config.toml
n_layer = 9
d_model = 64
n_head = 2
n_kv_head = 1
head_dim = 32
d_mlp = 192
vocab_size = 1024
activation = "swiglu"
norm = "rmsnorm"
norm_place = "pre"
norm_eps = 1e-05
positions = "rope"
rope_base = 30400.0
rope_fraction = 1.0
qk_norm = false
attn_scale = 0.177
bias = "qkv"
tie_embeddings = false
parallel_block = true
init = "uniform"
init_std_qkv = 0.0398
init_std_o = 0.00937
init_std_up = 0.0398
init_std_down = 0.00541
optimizer = "muon_variant"
lr = 0.00802
lr_mult_o = 3.0
beta1 = 0.9
lr_head = 0.0102
grad_clip = 1.0
warmup_steps = 200
schedule = "wsd"
decay_fraction = 0.849
decay_shape = "linear"
final_lr_fraction = 0.1
batch_tokens = 8192
seq_len = 512
doc_mask = true
train_tokens = 100800000
steps = 12305
dataset = "wikipedia_en"
Each number is 128 + 24 x the weight over its row's rms, rounded and kept within 0 to 255. Layers, rows and columns count from 0. Numbers have three digits each. The size before them is the row's rms in percent of the matrix's.

# layer 2 MLP down, 64x192, rms 0.0949, rows 0-63, columns 48-95
102:154116141121156151110124095174180126163112122140165098146111118148140125095157121065110142090149166107193151100088105102164099072123121114107109
097:112120130102159119102143136102141137130073097149174149122120111208132125147131133133135131117136097140140073100172132144145109103138123138099149
089:111125127161127141132139136114149127129161115127115163098156167120110144123122144132112112138145125153142109089128153118123129163116135156076129
097:108153135128101118123116113115133151130098130138135142095133177148129133130123171136151160128133115141125120145125088121163085142177100109134137
106:170135127111135125130119092151102148096154113128134113116090089212067141149136144116109155112103110123153094127114085110117087107104112166094069
095:138109184106121139145110115168059153141090129115146120132145165135132140152115151139139129099099159132102120180122151107128143099107131096126148
125:133123103148129152106111115102180166184102117175160129136141134162134141087122124128120102102167147129143142108140132141104093126153156114105110
103:155124128144106152110134171159139155112124106083142113090080122132134119066157095160132187148134136127115129142101152124144143143108179147112139
100:113132111110125110129142097115120130124180101138150136135123123161144147155173163117177092088162138161139106143099137145099122148085105122110103
108:090096106103136126091085108095143118143097136114121165131155123128106130167126178123136148149129085101117140119122116185140179125148112110127118
096:141146142148171144126144141119137157140119112152126075142115104139127112123060127075092143168088131169140147100094111159112127194132160116123146
097:152163123162141160144104169153100170077115097197148111114158122097159084128110109116097132091122141155125149167121129138131121170110109164118123
096:082188125184113143139158153136118152175111124118093110139104151100121108131133091157110092128164082165146117114150100104166120157094149102084103
103:120101158086145138154150089149142108131120175124112164093151125168098134111132081102101123113134115111118116116119109150156108135174160155119135
092:125209133093132167161140163142156139125157141095101161088133130119106114112149145114116073134108126139139125130142158151097157099151132146077131
094:163117144157117120168114134118102138139179122165163090086121097120142147147151150145088117139103121104107106116111121102090166161081100179109131
089:160118115141163123104134079120150135129102168125132114182124130113129117151117113142142120130132143084128148104140154149150111110150150094161119
099:138150140124187127114095126153124113123143047190166134124154103103141129131103139086117136148127168149092128113140104150120106075079158107159098
104:157141171150169161149119114116181115105115101123111111132110152118114120115148115090144172110100162145189144117119147112115150114130123118096140
098:129147151084120157119132114159152123101102108096162115141116101180095135139131137157095168122137092129111115124163119110152148091087135115139126
105:167147129138157098114117068128123173141119137115176147144119096084120124101135146117179119141138098082107076128149134137132151143084147118121136
109:108125124157110133179147129095141148134136143090147140102134109144097168134128138166144123157139125110117142105120119122126109161129153094105197
090:201145144149131113161134109147108114130110124152089155141106183133163091154115130120112198134114108154151132119152175137113134135093091119151097
102:141124130141110127081102077126146086094130131145136141135115126113120148150136151174114143125145113111159121151089110086142103119114115107138121
097:159099097125124096117104130166069154084094113146126117131093135116114140138103148119083096116094138132116128127109113144130127108149160130136115
095:182168125117117133147113167133143162110130072127149125100132133119132132143117129132095076140129148074123096121132106111134126152099127137137144
090:128140095112144123113153154117121126179122161110101110138144145175148107141135075116109156122144072185130111106095141101155121150101120146122136
094:118137166144144140097142083102119103126156123124147133134149143117148152069144130110128161113104109113140140161131130108105118133121157152125122
104:122128129133118152104119130123146119138156119126105122151109105093096113122104110118128148103113119115126098157110125129163149103120115104169162
101:138099112104111094162102098165166104136159124086150112103131115095132107141088162121143177101091128155124145095145189118124167165116115112129139
099:147100142134134130163077119159143146173132098166077114132163064113162098092121128116133121137139110151105126153132092159071130089157117136115145
089:093167111096128118135129118138078146148094114169104130140148120126136115143125155174151161096116150158107114165109109121137129142102133103180130
104:127149087132146095163144077095128124132155097151124125129124103145165113134068146162098184119128114121116122131097132143133129112127116147110161
096:096076117131116126090114142097118171154152088155117104129068136155147049120132119131129134139173102124079146098151127093114161138082178111118109
108:127117091113160149125119103123088116128150126100072130130126082118127154172131159098165143132099126149144104132107127101101145158125127129143148
097:110079110157148094100103149124089144141108086146123121163147183122165129134166094167137126137171132135102122151131142146117119141134128071123105
086:157122117127103153160099143115155126171090160143124145149106129122198127114133116151161143148120153146147148160090099126129113084120120102103150
095:103185107087101150083151116157136115159124150109130128174101112157123152132130134103165150122099173099148104115101092099131133162120145129093129
095:117147132146136158160149113078146138130110141122067150158169097170160130140159165173090073130116153129121122099117121130143165103100119124103128
093:100102146116166147171172140104134147134167101113125170150146091141106150129103110117144134152110137112130103117076102138137127109134119065106155
100:093147096165141085120121166150142149130107146132154143151121125154132167150146119157153146113157165155155105130118091108160120143136131148119175
099:117122124118126103159082139107142088138101075109176125133122114114155164106125150143123111102087115131131142125068122115087137124133114100116146
097:124129134120129164133149150124116140142146129139120128098144114096136155132155117104164118142121121139139136145099125147113105137149159122138130
104:131167085118141167142117094143151135094102099147156134154157159114064099161061125103103137089118122130161089132124114086168167121117127113112141
097:120114108113124130103131148060145130129121091128123109115169159106130104145142150146098130133141160118140189131118089153144132125116116129119119
092:147149117073144128148126128142121162138142097122109175165122105129140110132125152108180126124151102115127149147123153163123158172141125158097120
101:162107160140146111096138115167144138097131154140120133136090152153141114153122123161077166133112141126170167103127137160168120111178125120126102
092:161116129121131124138096153097128114123145121100119118125123102131108123121132155119170142110115144133116083149104119125116104129080094136126075
096:159127146148097146072129140172128184127140068139165138112149101117145125085147134133137124087129117124116139139190097118105146135145107177099141
085:076130109170070123093146159129114157092117144091106104112130111132098166116101109117160111147098122113131124077174082148122106168114125128101118
123:111120112119138111146093103106123115111093108119120169142071118105078173121108153150161119160117104136129137130097127130132085106126114145132183
106:103126079166144115145143153164161118149152166160125071147160178146125134104108156114144131125128102136138167119143101099122147118146139116150093
103:141146130177108133144154137150133092112103083134110131139169118120128138150168084103111102107095104117084119162127092116094112147102149105100140
096:117134068148143132134154142109147091120109099123116167118117119146091146128113122140158150126169148063156112171122138122124071116110116137138098
091:140166095143149120118155095127123132111158159167113086121133137107127178104124154154120143118114134145139147136164123136159130142108107145122190
101:100104133085108079132159146169103114090145136151079157109133159148131161162176111147135139119082120116127101145159134126096135162134151109102122
124:149154142138143140156095141151108152092133131133108183130116145152127108149106147130147159126128113121137105119160160118130112122169142193131125
108:096146127142135129161125130110141139135115147100122135102112147118168141111118106140123104143117113121153143090124123136071113138131124108102100
100:132140133128104152164177138114168112094148144118141136158193083157109142138161129111152147174100169158159151144156152147123131092159142133148123
101:142097145116135143160121199173127150122136140134138116130139141162111103137124084159109111082149143063107125110087123098143139114123151127141101
103:127154080120126134089127126120101145125102125163151105128127143143139065104170130072110139137127144110149109069139123142155181171148067118123126
102:137148131124171138134109112136112132172074112125105065105107145142143117154143135147107141177142138136159126117100167147171173084126106141140109
103:168135080110158126113178120130091159152109137170169123125137127123080188089128146114108138116151113147112035108172119152159106066102116123114144
115:107094103126192122126145131138116147138138134135117148112148117107101149111135100128120147104116108093166122102115139069142139124128130118155159